config = dict(
    n_layer=10,
    d_model=320,
    n_head=5,
    n_kv_head=1,
    head_dim=64,
    d_mlp=832,
    vocab_size=19322,
    activation='reglu',
    norm='rmsnorm',
    norm_place='pre',
    norm_eps=1e-05,
    positions='rope',
    rope_base=10000.0,
    rope_fraction=1.0,
    qk_norm=True,
    attn_scale=0.166,
    bias='all',
    tie_embeddings=True,
    parallel_block=False,
    extras=['capped logits'],
    init='normal',
    init_std_qkv=0.0305,
    init_std_o=0.0,
    init_std_up=0.0305,
    init_std_down=0.0,
    optimizer='adamw',
    lr=0.00315,
    beta1=0.9,
    beta2=0.99,
    weight_decay=0.22,
    lr_head=0.0141,
    warmup_steps=492,
    schedule='wsd',
    decay_fraction=1.0,
    decay_shape='exp',
    final_lr_fraction=0.0,
    batch_tokens=262144,
    seq_len=768,
    doc_mask=True,
    train_tokens=860600000,
    steps=3283,
    dataset='wikipedia_en',
)
Each number is 50 + 15 x the weight over its row's rms, rounded and kept within 0 to 99. Layers, rows and columns count from 0. The size before them is the row's rms in percent of the matrix's.

# layer 5 MLP down (transposed), 832x320, rms 0.0309, rows 738-767, columns 0-79
100:68 37 30 24 70 42 60 52 57 52 59 51 48 83 65 37 40 53 48 39 46 31 56 72 48 16 54 67 47 63 50 54 49 69 32 43 63 47 45 55 47 69 58 60 58 66 35 53 57 43 37 30 52 45 41 41 57 53 61 57 38 38 39 34 76 71 31 51 31 73 45 55 57 70 53 93 73 68 74 58
099:43 41 35 42 31 35 14 74 37 44 65 43 50 37 99 54 59 44 20 70 70 53 50 41 57 54 53 64 59 81 40 41 27 41 31 39 57 64 66 51 30 25 68 34 36 48 34 54 54 65 39 48 46 36 14 54 37 37 08 39 73 37 40 73 63 47 74 81 71 56 38 49 25 76 66 46 33 57 62 64
096:67 56 37 62 55 41 48 47 36 48 65 67 32 61 49 68 44 59 44 62 36 57 64 47 81 44 37 20 58 59 24 29 84 72 45 77 51 52 47 59 55 25 56 64 76 47 64 21 70 46 50 50 42 30 60 45 38 58 68 47 40 68 62 51 38 65 44 66 30 71 45 56 39 65 46 28 82 31 65 32
115:60 57 84 69 42 34 42 43 50 26 58 56 42 38 71 57 70 42 81 49 76 81 43 49 54 47 48 46 64 54 38 71 61 61 37 68 20 48 43 50 62 60 36 22 57 42 52 36 44 60 55 22 43 33 41 35 58 48 55 49 65 66 45 43 38 45 46 74 28 39 72 68 35 48 45 73 40 16 33 79
099:84 51 41 51 40 50 22 52 60 53 74 24 55 31 33 74 61 52 41 58 47 05 60 33 59 41 65 47 57 10 46 72 46 36 43 59 66 51 83 40 62 66 78 56 76 48 44 69 70 51 70 67 68 37 38 54 68 50 73 56 49 63 31 71 50 61 58 59 47 57 63 38 81 26 12 48 73 46 31 47
098:56 59 59 46 68 40 43 46 52 69 27 70 49 45 40 39 49 42 68 42 47 63 70 29 75 21 52 57 87 51 58 22 44 54 51 62 51 70 42 39 51 73 66 13 37 57 35 44 73 41 38 53 35 38 69 58 23 56 59 58 48 46 52 56 75 57 41 48 46 35 29 55 46 48 43 27 45 61 47 68
092:74 66 32 47 62 67 47 35 46 51 81 39 45 62 99 54 76 56 59 68 54 53 45 42 43 49 48 45 45 79 42 44 51 20 52 62 43 70 75 46 28 37 57 65 64 67 53 46 44 57 37 72 70 42 37 55 86 27 66 65 59 38 56 58 71 79 65 41 51 55 42 49 45 63 61 74 60 55 66 63
096:61 63 46 63 62 32 61 17 45 52 59 35 42 46 43 27 50 44 56 45 64 62 62 50 30 57 54 32 32 41 40 57 52 57 45 47 74 59 67 48 29 47 48 62 51 50 43 44 43 67 40 71 31 30 48 25 40 35 36 68 37 57 79 61 54 52 45 73 68 32 40 31 54 47 64 33 54 52 11 50
093:83 65 41 73 67 36 51 68 58 31 37 78 43 41 02 74 34 60 22 34 52 54 50 58 52 40 71 69 24 54 56 65 49 54 81 70 02 30 43 69 32 55 72 28 51 62 54 35 61 32 52 49 69 68 47 16 44 58 56 47 54 49 53 21 65 23 20 46 53 43 50 39 61 47 59 47 68 46 47 61
093:75 45 60 56 36 32 45 47 46 30 59 52 46 58 47 63 53 53 37 48 56 22 63 64 46 49 36 61 59 61 57 33 73 50 43 39 16 50 36 58 45 79 45 66 45 60 58 53 41 62 28 59 32 48 52 58 55 36 54 56 85 44 68 64 76 69 70 31 28 64 55 16 51 47 27 57 59 41 46 57
102:46 39 79 37 67 45 39 46 57 62 41 26 85 65 71 44 37 54 60 21 53 68 44 54 63 70 60 67 99 58 38 56 29 73 33 56 40 31 42 57 63 56 37 39 55 42 62 79 56 78 59 65 49 50 47 44 50 34 38 61 31 58 35 74 19 46 35 48 38 55 51 43 53 45 35 44 43 72 84 45
090:48 55 40 41 47 53 53 40 69 61 63 45 75 58 11 62 25 56 51 73 56 78 43 68 29 25 40 41 70 33 50 33 44 49 57 38 30 46 43 71 66 69 47 47 58 57 51 49 35 53 26 46 46 52 68 28 63 60 64 73 53 34 26 42 65 47 21 34 79 69 40 43 30 39 38 45 76 56 39 72
109:41 41 62 60 71 53 75 53 54 60 34 34 30 79 38 56 77 51 76 47 65 30 14 65 53 20 56 62 28 45 34 50 45 28 45 84 34 60 59 41 23 39 68 84 36 55 44 53 80 38 36 48 32 80 63 39 50 54 49 37 62 37 44 30 43 44 55 46 57 57 41 67 58 58 41 53 66 02 51 50
090:34 80 55 66 29 47 55 67 40 40 46 63 51 40 28 36 39 42 29 42 37 50 35 56 58 39 51 53 46 48 51 72 43 47 22 70 48 33 43 39 74 62 41 57 62 40 51 61 39 81 54 26 54 59 62 77 26 49 44 82 54 54 66 24 05 66 26 52 51 63 85 46 68 53 58 39 16 39 44 18
102:50 30 27 31 28 49 50 20 44 67 38 76 45 53 69 61 67 47 76 39 50 66 36 44 40 62 45 45 59 48 41 69 45 56 52 53 52 36 57 64 55 54 60 49 46 59 75 61 43 49 61 44 36 56 57 50 54 63 58 49 60 68 65 58 61 47 37 62 72 40 52 34 40 58 60 40 56 68 51 46
110:79 56 48 68 53 65 46 36 66 77 42 17 48 65 14 34 53 64 44 41 53 53 40 37 37 28 64 21 58 51 62 47 53 34 43 42 87 52 48 34 59 68 55 62 72 39 46 87 57 68 45 72 41 56 50 73 79 50 68 47 38 68 29 53 46 56 36 74 50 58 42 54 32 50 50 61 20 56 15 86
106:56 63 70 66 30 18 66 39 55 53 49 43 41 31 77 31 86 52 39 76 51 46 45 50 38 49 66 50 58 29 59 55 35 68 61 75 84 24 50 39 24 52 74 46 51 66 46 80 23 60 65 65 49 30 41 62 67 54 42 69 39 66 69 51 48 57 63 58 60 59 42 74 66 32 53 57 42 44 35 50
106:52 36 61 59 53 53 96 32 26 53 56 45 68 19 67 52 40 58 24 79 54 51 39 23 38 53 57 24 34 57 47 35 36 58 19 56 50 37 51 74 37 20 64 32 50 82 37 38 53 56 68 75 33 83 30 41 20 33 60 46 44 50 53 52 54 56 60 75 49 60 71 45 39 45 48 36 55 33 57 56
102:78 40 50 60 35 79 32 62 61 37 75 37 54 62 52 43 59 66 61 24 39 34 59 45 43 55 30 60 40 56 34 73 50 63 35 33 54 38 31 58 44 56 43 63 60 36 70 56 77 35 76 52 57 64 63 50 35 36 64 50 51 76 40 72 50 40 31 40 54 46 17 43 53 26 74 58 68 35 51 73
090:37 40 76 45 38 44 36 62 58 23 51 46 51 58 44 38 25 57 45 44 52 82 26 49 29 48 53 39 55 59 59 68 30 48 53 40 37 52 79 50 78 14 59 68 46 46 50 80 36 49 44 29 43 60 49 47 56 59 71 44 42 50 48 26 72 64 72 41 50 43 46 27 72 68 37 67 58 56 51 41
109:34 20 54 57 43 96 50 57 62 64 48 51 38 52 26 60 39 48 43 69 26 26 47 41 56 18 55 53 40 32 63 53 45 40 42 49 35 68 44 70 48 40 52 51 34 64 42 39 59 61 80 38 34 43 17 35 49 52 52 31 76 47 59 28 57 71 35 25 53 62 48 49 43 45 39 72 78 51 30 31
106:60 37 85 62 54 20 53 55 30 40 60 57 40 51 73 31 44 59 47 29 44 47 59 60 48 39 47 53 33 41 69 68 64 53 42 69 01 50 45 54 46 49 43 38 49 44 39 43 43 60 69 66 68 32 40 59 44 42 54 46 65 62 33 41 39 63 34 33 37 57 53 47 61 64 76 50 62 55 56 47
106:39 52 48 75 28 60 45 47 68 76 67 56 47 56 50 76 61 43 29 34 65 57 56 51 62 57 24 52 42 58 72 59 52 15 59 48 53 20 44 53 39 46 67 71 51 44 60 42 52 70 31 59 41 59 62 56 60 98 64 48 57 50 39 41 67 56 50 65 49 56 45 56 60 44 42 39 40 49 64 71
095:65 68 43 27 46 49 53 70 39 51 80 27 58 72 53 37 36 30 68 28 52 64 49 44 46 39 64 57 33 72 62 50 45 55 47 62 44 41 39 47 42 26 09 28 50 65 30 55 40 32 38 51 64 65 46 47 29 46 54 38 45 47 62 35 52 59 77 23 45 48 67 63 55 37 50 68 33 59 64 65
101:41 60 46 66 57 70 74 61 59 42 72 67 60 45 70 41 27 46 50 56 20 54 34 14 53 50 59 53 45 42 65 41 43 49 70 47 58 52 67 55 53 33 43 58 23 54 31 67 41 46 17 57 54 69 63 43 53 56 60 57 47 52 64 25 50 53 45 61 52 66 81 43 25 47 52 51 75 67 48 66
102:39 52 44 32 46 56 30 76 71 65 40 51 28 63 18 64 53 51 48 43 63 46 46 50 69 61 30 22 47 41 66 47 30 50 46 47 64 60 71 85 58 82 43 67 46 08 47 27 31 49 44 44 51 64 74 66 69 39 34 66 63 63 29 54 50 75 56 60 78 58 37 48 77 29 27 56 44 59 32 55
096:49 31 43 58 69 82 50 38 32 66 86 67 32 47 57 54 99 45 56 21 37 47 48 43 56 45 48 43 50 62 68 25 51 46 66 58 28 47 51 45 40 42 66 68 52 52 50 45 64 44 69 73 48 64 19 59 55 30 50 47 41 25 62 43 47 52 39 78 36 34 60 41 72 53 44 64 45 16 67 27
107:69 41 62 60 61 46 54 52 55 59 66 64 28 29 88 38 67 60 28 53 65 41 70 39 66 47 39 29 37 52 50 30 55 90 85 18 25 49 52 37 56 27 42 42 40 44 47 39 66 67 78 47 45 22 38 52 10 54 45 66 46 55 60 54 03 46 43 40 51 44 51 53 37 45 53 63 63 55 57 29
086:65 69 57 48 47 32 34 41 67 64 56 62 46 54 83 46 52 41 54 59 62 51 54 57 57 57 60 56 26 28 47 44 68 21 48 48 53 68 63 42 64 49 49 12 72 60 29 46 56 31 34 54 33 68 38 52 55 47 50 55 48 44 32 82 82 63 56 71 23 47 58 41 67 63 68 62 55 26 39 33
088:66 80 35 65 10 44 66 73 19 52 36 73 64 59 75 53 53 38 57 75 33 25 39 57 46 41 29 46 22 52 73 40 40 30 76 25 51 63 46 30 50 37 74 56 67 42 59 36 58 66 50 39 62 71 43 57 65 75 30 68 78 24 34 65 25 27 71 67 57 57 38 46 36 70 55 66 46 39 39 77
# layer 5 MLP gate, 832x320, rms 0.0467, rows 739-767, columns 0-79
102:59 70 39 46 47 50 62 54 69 70 47 64 53 73 50 54 36 42 46 71 35 65 37 84 38 59 49 57 39 79 67 70 09 75 48 75 33 35 32 78 30 62 58 45 34 43 77 34 40 28 39 52 44 45 63 53 54 62 46 47 50 67 65 59 27 72 59 32 44 53 33 66 44 45 29 64 56 39 59 58
107:32 44 29 34 46 57 84 72 62 50 52 61 62 58 40 53 48 55 12 41 51 30 34 48 12 78 42 51 42 74 51 62 41 57 44 55 48 57 55 18 18 58 75 68 50 69 68 63 18 41 42 18 63 60 36 56 59 53 53 61 59 48 42 26 43 47 62 13 60 29 41 41 46 52 40 66 20 56 55 34
113:40 58 53 45 74 54 53 63 70 57 31 71 44 61 53 53 58 37 30 38 40 53 27 37 54 44 39 32 56 32 33 56 36 61 55 46 41 56 43 47 52 71 53 59 55 50 40 42 35 25 63 11 58 31 52 45 50 50 71 64 42 25 50 69 33 56 53 37 43 43 93 88 61 60 51 60 32 78 57 38
100:56 82 61 35 49 60 35 59 50 43 41 47 38 61 64 68 46 48 36 39 31 45 34 36 53 27 33 56 55 53 57 59 64 28 56 99 48 53 34 28 46 62 74 69 43 52 56 83 37 69 66 64 30 36 67 76 48 93 44 87 41 21 34 72 66 69 58 27 69 25 57 41 37 51 67 29 13 40 59 63
091:57 44 26 61 60 70 51 41 39 50 46 57 51 37 25 10 61 22 61 51 55 48 58 58 60 34 94 45 61 47 29 51 19 73 53 38 35 24 61 49 56 52 56 41 68 41 40 59 54 60 39 42 65 40 73 25 50 46 44 54 59 36 86 46 55 58 31 34 65 63 21 57 41 61 53 58 98 53 41 61
094:54 82 25 38 58 52 34 31 40 52 70 67 67 88 66 64 55 54 72 48 72 67 34 71 55 47 46 52 55 51 40 46 56 50 39 54 54 36 59 72 51 64 77 47 67 92 25 53 62 50 47 37 52 45 41 78 63 53 69 63 60 53 30 54 36 79 48 34 39 60 58 57 30 59 38 66 67 39 46 47
097:58 42 38 60 53 72 30 63 53 49 37 53 28 57 34 77 75 43 72 42 22 28 38 28 47 72 49 42 18 54 51 58 48 37 66 47 29 30 36 83 06 76 56 43 41 50 40 60 60 65 38 49 50 19 56 50 34 22 62 36 65 60 50 60 61 41 31 46 46 43 60 40 50 67 41 55 54 70 68 76
109:06 60 37 46 80 65 39 44 34 71 46 45 53 42 39 31 63 67 68 47 59 39 16 42 44 82 39 33 56 30 41 44 39 65 32 70 62 33 38 61 49 63 43 66 50 37 64 48 70 48 59 52 49 14 50 61 76 55 47 63 59 72 67 58 51 35 41 68 51 49 20 67 78 43 63 46 60 38 66 37
096:60 26 53 56 93 52 56 52 70 52 34 57 54 37 41 66 66 44 39 46 35 57 55 51 27 43 42 34 46 57 57 49 49 40 36 30 29 40 83 61 47 60 46 43 60 69 46 33 58 38 51 54 72 44 52 45 33 31 45 55 80 39 59 50 54 64 66 38 56 85 40 56 23 49 60 81 41 35 75 49
103:44 58 50 33 71 54 86 44 49 46 33 66 62 65 49 61 54 54 21 59 34 29 43 72 43 48 30 39 42 57 39 60 40 40 53 27 53 55 52 61 18 61 84 43 75 32 58 41 68 36 40 41 63 38 27 57 43 35 66 60 84 63 28 72 46 58 46 56 59 23 36 28 56 31 66 57 68 42 52 25
092:29 48 44 75 46 54 61 39 49 47 24 65 47 47 57 59 72 67 60 38 35 51 55 50 53 62 76 56 55 44 81 26 44 53 72 65 62 52 49 62 62 85 56 66 47 33 60 82 52 54 94 62 73 20 49 49 49 41 60 54 63 62 38 52 62 36 70 42 64 32 56 39 45 76 47 41 47 38 28 58
112:20 35 64 46 52 40 45 57 29 75 54 73 63 59 50 40 52 48 56 65 53 34 59 49 19 43 46 69 23 54 54 67 61 65 46 56 27 64 49 70 50 53 29 29 48 44 73 51 38 70 42 29 49 59 51 50 65 47 64 44 58 74 80 85 40 56 35 42 70 18 59 60 71 37 57 66 60 43 64 52
091:46 68 72 30 40 58 54 52 77 53 41 82 63 87 61 40 64 49 45 41 51 53 40 65 58 68 43 69 43 43 38 62 39 65 53 23 47 48 60 38 65 43 44 15 77 56 38 56 65 37 73 33 58 28 44 50 53 41 49 57 38 68 30 81 55 57 60 66 63 41 37 61 26 66 56 60 72 36 51 61
098:34 56 65 62 55 52 18 75 84 48 49 44 82 14 53 21 65 74 48 70 30 19 47 33 57 57 43 31 49 65 37 72 49 59 31 60 34 40 35 68 54 38 40 49 61 41 55 47 73 47 26 44 47 62 71 54 41 65 04 29 45 72 53 44 43 50 44 34 48 51 63 59 49 36 71 43 42 57 58 32
100:57 80 54 58 52 81 72 52 59 62 38 58 46 34 43 47 43 64 27 70 18 47 33 61 64 58 74 56 77 65 55 56 65 60 23 43 50 13 59 66 70 59 56 56 59 84 59 39 20 53 36 42 42 57 58 60 59 67 40 42 57 51 56 64 48 51 29 36 49 45 50 53 42 33 43 34 63 59 62 57
100:49 54 19 47 59 35 41 45 81 56 41 27 55 55 50 45 63 65 67 46 34 25 56 45 57 82 53 28 54 42 62 77 48 26 54 86 47 60 66 52 65 58 45 57 46 48 28 36 70 51 61 41 61 22 76 20 50 64 68 34 63 66 60 53 33 33 45 58 60 37 52 79 45 63 36 52 40 47 50 83
105:64 70 56 18 61 66 71 51 54 44 51 51 46 57 44 49 48 70 64 81 22 60 55 48 58 44 35 59 40 59 48 39 65 51 68 22 60 62 58 33 41 77 86 41 77 20 67 51 45 53 40 39 83 48 67 72 59 52 56 93 53 58 55 28 45 49 45 50 56 31 46 40 32 45 64 62 54 58 36 59
097:56 71 60 50 58 43 61 51 50 46 48 37 58 53 43 42 52 54 35 54 48 41 71 43 20 50 16 37 55 43 45 52 84 46 47 39 47 51 50 65 49 87 56 23 63 88 57 58 53 67 47 28 64 41 90 33 77 28 43 73 20 53 48 70 30 37 66 37 69 21 59 41 45 19 52 58 45 62 69 53
096:27 35 49 54 66 49 67 52 41 59 56 52 32 43 52 61 72 58 74 60 50 54 56 36 46 60 52 63 54 62 71 31 69 69 65 52 47 36 58 69 65 60 48 63 20 60 27 31 44 60 32 38 34 34 62 59 70 38 39 49 59 57 64 51 08 42 63 52 57 42 35 40 36 58 61 54 60 69 49 36
107:53 58 49 47 74 60 42 56 66 51 65 58 62 51 39 85 47 93 53 46 58 48 50 87 52 82 48 38 48 38 42 65 26 42 54 54 63 33 57 57 16 40 52 69 43 20 43 37 69 48 85 55 75 61 68 45 72 54 63 53 51 48 65 52 48 64 51 14 18 49 55 47 56 69 62 56 44 62 60 44
099:55 56 35 20 59 62 56 55 51 75 53 76 54 49 44 46 58 95 58 33 56 54 27 47 17 47 59 52 28 55 51 66 63 52 38 70 45 45 38 46 54 29 62 46 27 38 57 48 42 65 37 16 52 82 60 63 83 82 65 38 72 47 49 50 52 60 66 35 55 61 63 80 34 45 49 52 63 47 48 17
106:49 52 52 46 52 46 61 53 77 60 41 52 51 53 40 46 74 65 55 69 49 43 30 53 42 24 42 34 35 52 25 72 34 35 55 51 37 53 84 71 84 71 52 49 44 45 35 41 59 69 51 29 99 67 77 65 52 51 56 76 55 52 41 63 34 43 46 55 59 36 49 63 56 38 22 74 14 68 48 36
100:61 37 48 25 62 49 53 61 63 50 29 56 51 27 56 64 46 77 65 30 78 70 40 66 78 27 58 44 59 60 28 56 49 70 34 50 42 14 79 52 53 59 66 35 42 60 51 31 58 58 72 42 67 39 43 74 34 56 59 38 54 59 61 46 68 36 62 37 90 50 34 37 24 42 29 52 62 21 51 40
100:31 63 17 53 62 29 33 49 43 52 33 59 55 51 30 74 76 47 35 75 27 27 60 31 47 50 61 50 69 65 66 68 61 54 61 37 65 46 37 63 53 40 58 37 76 66 83 60 10 45 49 46 74 46 72 54 61 59 61 67 56 16 44 52 24 44 39 59 57 60 61 42 35 58 73 46 59 55 71 26
100:67 59 76 56 82 53 39 44 51 38 23 42 44 52 39 63 85 59 59 38 56 48 26 48 54 86 27 57 76 49 48 65 59 35 46 30 58 57 60 74 58 57 59 40 66 44 37 28 46 75 55 51 68 37 63 49 59 55 40 51 67 62 31 73 61 66 36 38 51 26 62 77 57 24 55 31 67 54 49 49
102:63 53 49 51 64 50 65 56 46 28 67 54 54 42 48 48 45 81 34 25 72 30 60 72 42 45 17 47 48 68 60 47 60 60 56 61 54 50 57 43 13 39 28 61 65 39 54 48 58 51 52 32 46 82 29 55 37 44 42 39 56 81 52 70 53 56 53 33 66 36 33 32 53 46 61 66 65 61 47 32
101:55 39 31 40 40 63 61 28 80 41 31 66 31 59 49 62 63 39 31 48 46 42 64 49 41 52 63 35 14 56 55 54 38 53 31 49 48 81 17 52 53 31 60 29 44 69 14 76 43 68 48 42 51 45 38 53 50 45 58 61 36 33 51 81 67 47 80 30 90 08 55 34 58 28 80 69 26 65 61 52
101:42 84 34 65 69 62 88 44 45 51 70 40 89 51 49 36 56 66 58 32 35 29 53 44 53 80 47 46 58 52 86 76 49 48 46 45 06 40 53 43 55 37 71 66 36 59 27 47 42 26 34 20 43 57 66 49 66 58 38 61 33 27 45 81 28 53 63 56 70 77 42 45 19 62 55 64 67 59 23 58
099:41 43 40 44 69 43 51 72 49 44 28 60 36 63 38 63 58 53 45 50 56 41 59 54 50 79 73 30 27 38 45 80 64 45 24 59 21 51 66 44 34 47 41 81 53 30 77 64 56 76 62 35 73 41 41 30 41 20 46 21 50 65 49 39 51 31 69 48 31 29 21 58 46 70 51 59 33 71 48 42
# layer 5 MLP up, 832x320, rms 0.0443, rows 739-767, columns 0-79
105:45 79 53 46 54 22 50 54 74 47 29 26 39 43 42 65 55 21 61 52 65 45 54 44 47 77 48 43 37 69 43 26 59 48 42 56 33 14 45 53 30 86 57 65 43 59 79 26 85 47 43 48 51 31 42 75 40 33 73 65 79 56 35 57 27 60 40 51 54 49 56 26 54 26 51 55 47 30 67 39
113:72 54 35 41 69 48 41 50 88 39 56 60 48 34 57 25 40 35 36 56 62 43 55 45 26 64 72 44 40 88 45 66 31 63 56 45 74 50 46 30 35 38 74 52 43 63 62 54 42 37 64 24 48 53 17 65 38 32 52 60 57 20 36 22 65 35 48 18 51 30 39 36 40 47 40 41 40 65 51 42
105:30 42 70 36 47 53 50 51 57 35 19 36 33 50 41 61 47 62 44 20 52 45 62 75 64 49 21 51 50 56 36 40 52 58 58 42 22 45 52 54 46 59 51 82 36 67 49 25 48 34 58 21 28 49 54 49 19 56 12 51 64 61 48 37 56 57 49 40 62 71 50 26 46 38 76 69 53 43 49 28
095:54 69 49 33 49 62 44 24 57 46 62 64 68 48 66 40 59 48 15 50 51 53 50 53 36 52 51 45 61 45 07 48 78 62 30 31 47 60 35 62 42 43 45 19 54 46 42 49 38 47 57 28 55 38 31 39 41 84 34 40 43 68 77 41 51 53 35 54 47 76 43 45 60 17 81 48 69 09 61 83
092:34 40 13 59 65 62 62 78 63 38 42 41 13 76 54 54 58 15 56 55 55 28 49 52 50 44 44 33 70 64 69 67 60 31 59 33 53 18 34 35 62 55 53 44 47 41 60 55 60 45 35 39 40 25 73 66 65 62 46 51 57 34 25 59 34 37 51 56 70 58 49 33 55 22 20 64 50 61 35 06
091:31 39 39 46 61 43 43 78 31 34 52 66 27 25 38 32 46 26 59 39 61 52 53 57 52 51 51 53 40 29 47 71 37 82 50 29 64 49 31 45 46 45 23 58 49 40 55 26 97 39 37 83 56 44 60 65 36 40 35 26 47 58 55 28 43 20 37 71 39 52 68 56 32 47 52 44 49 38 63 36
095:49 24 59 32 54 51 83 34 50 52 26 49 56 75 54 54 53 41 21 30 56 51 39 39 65 28 45 64 39 27 40 66 56 56 61 66 69 67 47 27 56 51 92 46 69 38 58 74 52 46 61 61 71 69 37 57 64 73 56 46 54 59 54 32 52 58 46 31 54 59 30 42 53 57 50 67 35 21 64 43
108:57 29 38 61 38 57 42 57 71 27 61 44 49 52 48 55 49 66 44 58 52 61 57 17 45 70 77 73 46 66 65 56 31 35 65 57 54 46 38 56 32 63 61 52 28 46 59 48 40 48 53 69 54 58 53 39 35 79 79 92 47 40 58 53 50 72 55 56 31 30 64 19 39 73 73 81 56 23 53 63
100:48 34 67 52 76 49 57 59 73 41 50 49 37 42 47 58 49 19 60 73 40 32 62 55 41 53 36 73 40 24 56 58 28 20 34 43 73 29 99 62 59 58 48 34 43 50 36 57 48 41 44 56 52 37 46 53 59 27 42 60 62 23 17 41 58 49 67 44 61 35 21 44 13 32 54 83 32 40 44 47
095:32 47 72 75 53 32 59 44 41 60 54 58 56 39 55 54 67 54 23 59 62 30 44 68 29 54 59 72 34 45 50 32 37 73 37 56 41 34 37 50 52 54 64 55 55 63 54 42 61 72 27 49 22 71 38 23 30 66 42 69 58 65 71 46 41 56 39 54 57 37 48 78 41 27 61 67 55 59 71 44
093:50 65 49 23 22 35 60 63 47 55 30 71 69 40 33 66 66 54 24 48 54 33 47 53 48 22 75 28 24 81 43 64 46 57 60 72 47 20 52 73 27 54 50 43 32 79 51 46 48 32 43 48 77 51 54 56 29 24 46 73 48 38 67 31 48 24 75 59 60 51 51 29 59 64 46 40 51 80 18 65
113:41 58 59 65 36 42 47 48 56 49 67 31 38 53 54 30 42 41 48 65 59 44 36 37 76 52 68 44 54 79 84 79 48 51 43 53 40 71 40 56 71 38 30 38 42 61 51 45 66 54 45 33 40 59 48 53 51 60 32 55 37 34 47 69 34 46 52 13 43 59 47 53 60 67 43 61 50 29 22 39
088:46 72 69 49 62 43 45 60 73 19 37 48 57 53 66 48 32 48 51 75 57 56 44 45 48 53 66 25 39 53 43 54 45 44 56 46 44 56 47 34 21 64 50 56 59 61 70 21 67 40 35 52 65 38 67 21 69 46 32 74 56 42 63 38 43 36 31 42 76 43 36 21 27 65 53 35 38 43 74 41
097:61 52 32 43 52 65 33 51 64 33 67 34 46 52 36 53 59 61 11 50 45 53 12 49 45 51 49 49 36 52 49 60 49 34 60 50 55 34 56 76 41 65 66 62 74 46 49 45 48 56 81 76 45 63 54 44 48 51 45 56 48 33 73 26 40 47 53 54 34 50 51 42 60 31 36 67 53 43 52 56
092:73 45 33 63 43 24 44 61 63 97 60 73 71 28 63 57 39 49 69 80 54 48 70 32 59 23 59 50 42 73 50 43 26 60 77 48 57 64 54 57 35 25 49 23 39 55 55 51 52 61 60 62 52 44 59 56 61 56 35 40 36 63 32 16 49 34 57 55 97 63 67 45 21 42 54 87 64 35 44 76
095:40 43 61 12 48 49 27 37 68 37 57 72 45 58 51 65 37 80 51 30 77 36 46 26 15 65 46 42 30 34 37 60 30 51 46 21 59 44 62 58 63 14 05 30 52 59 45 70 56 59 23 72 87 44 45 59 42 79 28 42 42 64 26 44 75 54 37 55 43 55 63 44 54 60 33 54 61 55 43 42
102:35 60 49 45 50 62 69 43 65 35 43 36 53 70 47 40 53 47 48 42 55 41 32 54 39 30 22 60 69 49 69 34 49 64 71 75 42 48 32 32 60 84 60 57 52 18 38 32 73 72 42 43 67 49 64 26 44 41 66 50 41 41 63 40 44 68 35 55 44 53 57 54 47 73 67 35 58 37 42 51
096:62 62 34 70 50 43 45 26 67 55 31 63 34 41 50 51 35 34 43 42 48 40 60 36 62 39 62 52 68 66 32 44 64 78 42 41 53 43 60 41 33 89 50 45 24 54 79 48 36 33 25 52 55 07 52 48 74 54 46 38 65 51 49 56 46 66 52 53 80 49 56 43 61 46 42 51 56 77 71 48
089:58 57 44 48 47 58 65 15 57 69 42 69 15 37 74 56 56 63 48 39 64 63 43 29 28 36 79 65 49 36 42 51 62 37 30 44 59 59 49 43 29 76 54 16 14 47 66 39 44 47 42 10 56 49 87 45 68 52 48 56 60 75 60 36 34 45 44 37 67 57 28 48 43 60 58 62 62 50 30 50
116:71 63 33 44 36 23 46 73 44 61 34 42 39 42 42 36 90 76 37 59 46 61 17 69 39 62 48 24 40 64 30 49 59 61 38 34 29 68 35 37 20 80 61 73 69 34 69 29 64 35 64 60 68 33 54 49 58 26 46 37 48 56 56 41 42 46 54 53 36 57 45 41 84 53 56 50 23 48 32 06
093:71 63 35 55 37 49 65 56 82 58 14 45 40 20 44 39 16 25 27 93 59 43 50 35 39 53 67 49 59 40 81 45 71 40 64 50 39 62 44 72 67 60 76 71 67 62 61 38 80 26 40 56 63 46 62 14 49 39 61 66 46 44 68 37 25 34 50 63 61 54 19 33 54 44 62 21 31 58 51 33
105:42 72 45 53 62 36 65 28 43 37 53 57 40 60 38 40 33 48 47 46 57 46 41 54 22 46 19 27 80 56 33 44 50 62 46 41 47 49 62 29 53 48 37 33 52 42 99 57 15 55 25 67 50 59 37 51 63 34 38 54 58 57 76 53 38 49 45 49 17 56 70 73 45 55 40 62 60 54 71 39
094:54 37 59 62 63 37 40 39 49 57 49 26 53 58 53 50 56 19 77 54 33 46 69 54 44 59 47 63 53 61 65 43 29 56 47 40 49 55 39 51 60 54 59 37 46 23 59 56 73 46 57 29 44 48 73 46 82 72 73 67 39 64 49 42 56 46 48 49 39 53 39 54 53 94 40 52 56 66 39 34
098:66 43 43 44 26 42 35 62 48 35 32 34 40 59 77 75 42 48 15 65 62 51 84 52 33 47 54 50 45 52 38 36 72 62 42 52 58 90 49 58 62 42 22 25 47 56 75 58 52 48 49 55 77 31 76 45 71 61 49 50 45 24 40 56 42 48 57 54 55 55 62 16 50 53 65 43 50 27 38 34
106:68 47 50 54 39 47 63 51 59 36 49 06 41 54 51 69 58 59 53 21 46 59 65 48 74 35 59 54 50 54 56 62 49 44 53 81 43 48 51 28 37 56 44 34 50 64 40 68 41 49 69 36 51 48 55 49 52 39 79 57 36 58 68 74 50 52 37 66 37 60 69 65 51 54 59 41 51 72 73 41
100:57 28 55 50 51 56 41 70 50 24 53 41 45 57 45 45 52 66 58 25 51 46 50 32 84 42 44 48 38 63 47 39 52 60 69 46 75 36 17 63 34 46 39 30 61 41 48 33 34 38 68 53 54 55 27 43 47 69 62 60 59 37 91 82 55 72 37 56 49 45 26 66 46 40 42 43 44 44 16 65
092:42 43 67 46 71 45 55 58 89 22 37 55 60 63 55 56 31 66 29 71 50 42 59 70 31 65 54 30 26 60 66 72 39 69 34 29 68 44 28 42 31 47 51 13 30 61 54 64 52 44 42 33 52 55 53 40 26 86 68 28 39 53 25 54 79 50 74 25 58 32 58 28 74 42 38 42 53 57 61 65
103:53 52 20 41 68 56 55 38 55 28 64 33 73 67 46 29 51 46 54 52 48 59 30 51 40 41 48 49 24 54 41 99 36 36 68 31 43 44 41 50 47 30 42 75 37 52 38 12 29 56 30 67 38 72 57 27 69 19 48 75 64 25 42 45 39 51 66 48 42 62 60 21 47 53 33 64 62 60 39 59
111:73 53 51 41 44 47 24 64 55 65 58 38 39 67 44 57 48 58 15 36 74 32 35 40 42 61 47 45 27 51 43 54 48 54 43 50 13 52 76 46 26 45 54 90 55 57 40 70 53 47 61 55 55 66 32 51 61 64 43 52 66 68 56 44 49 62 74 49 45 60 50 35 67 57 38 63 34 72 63 59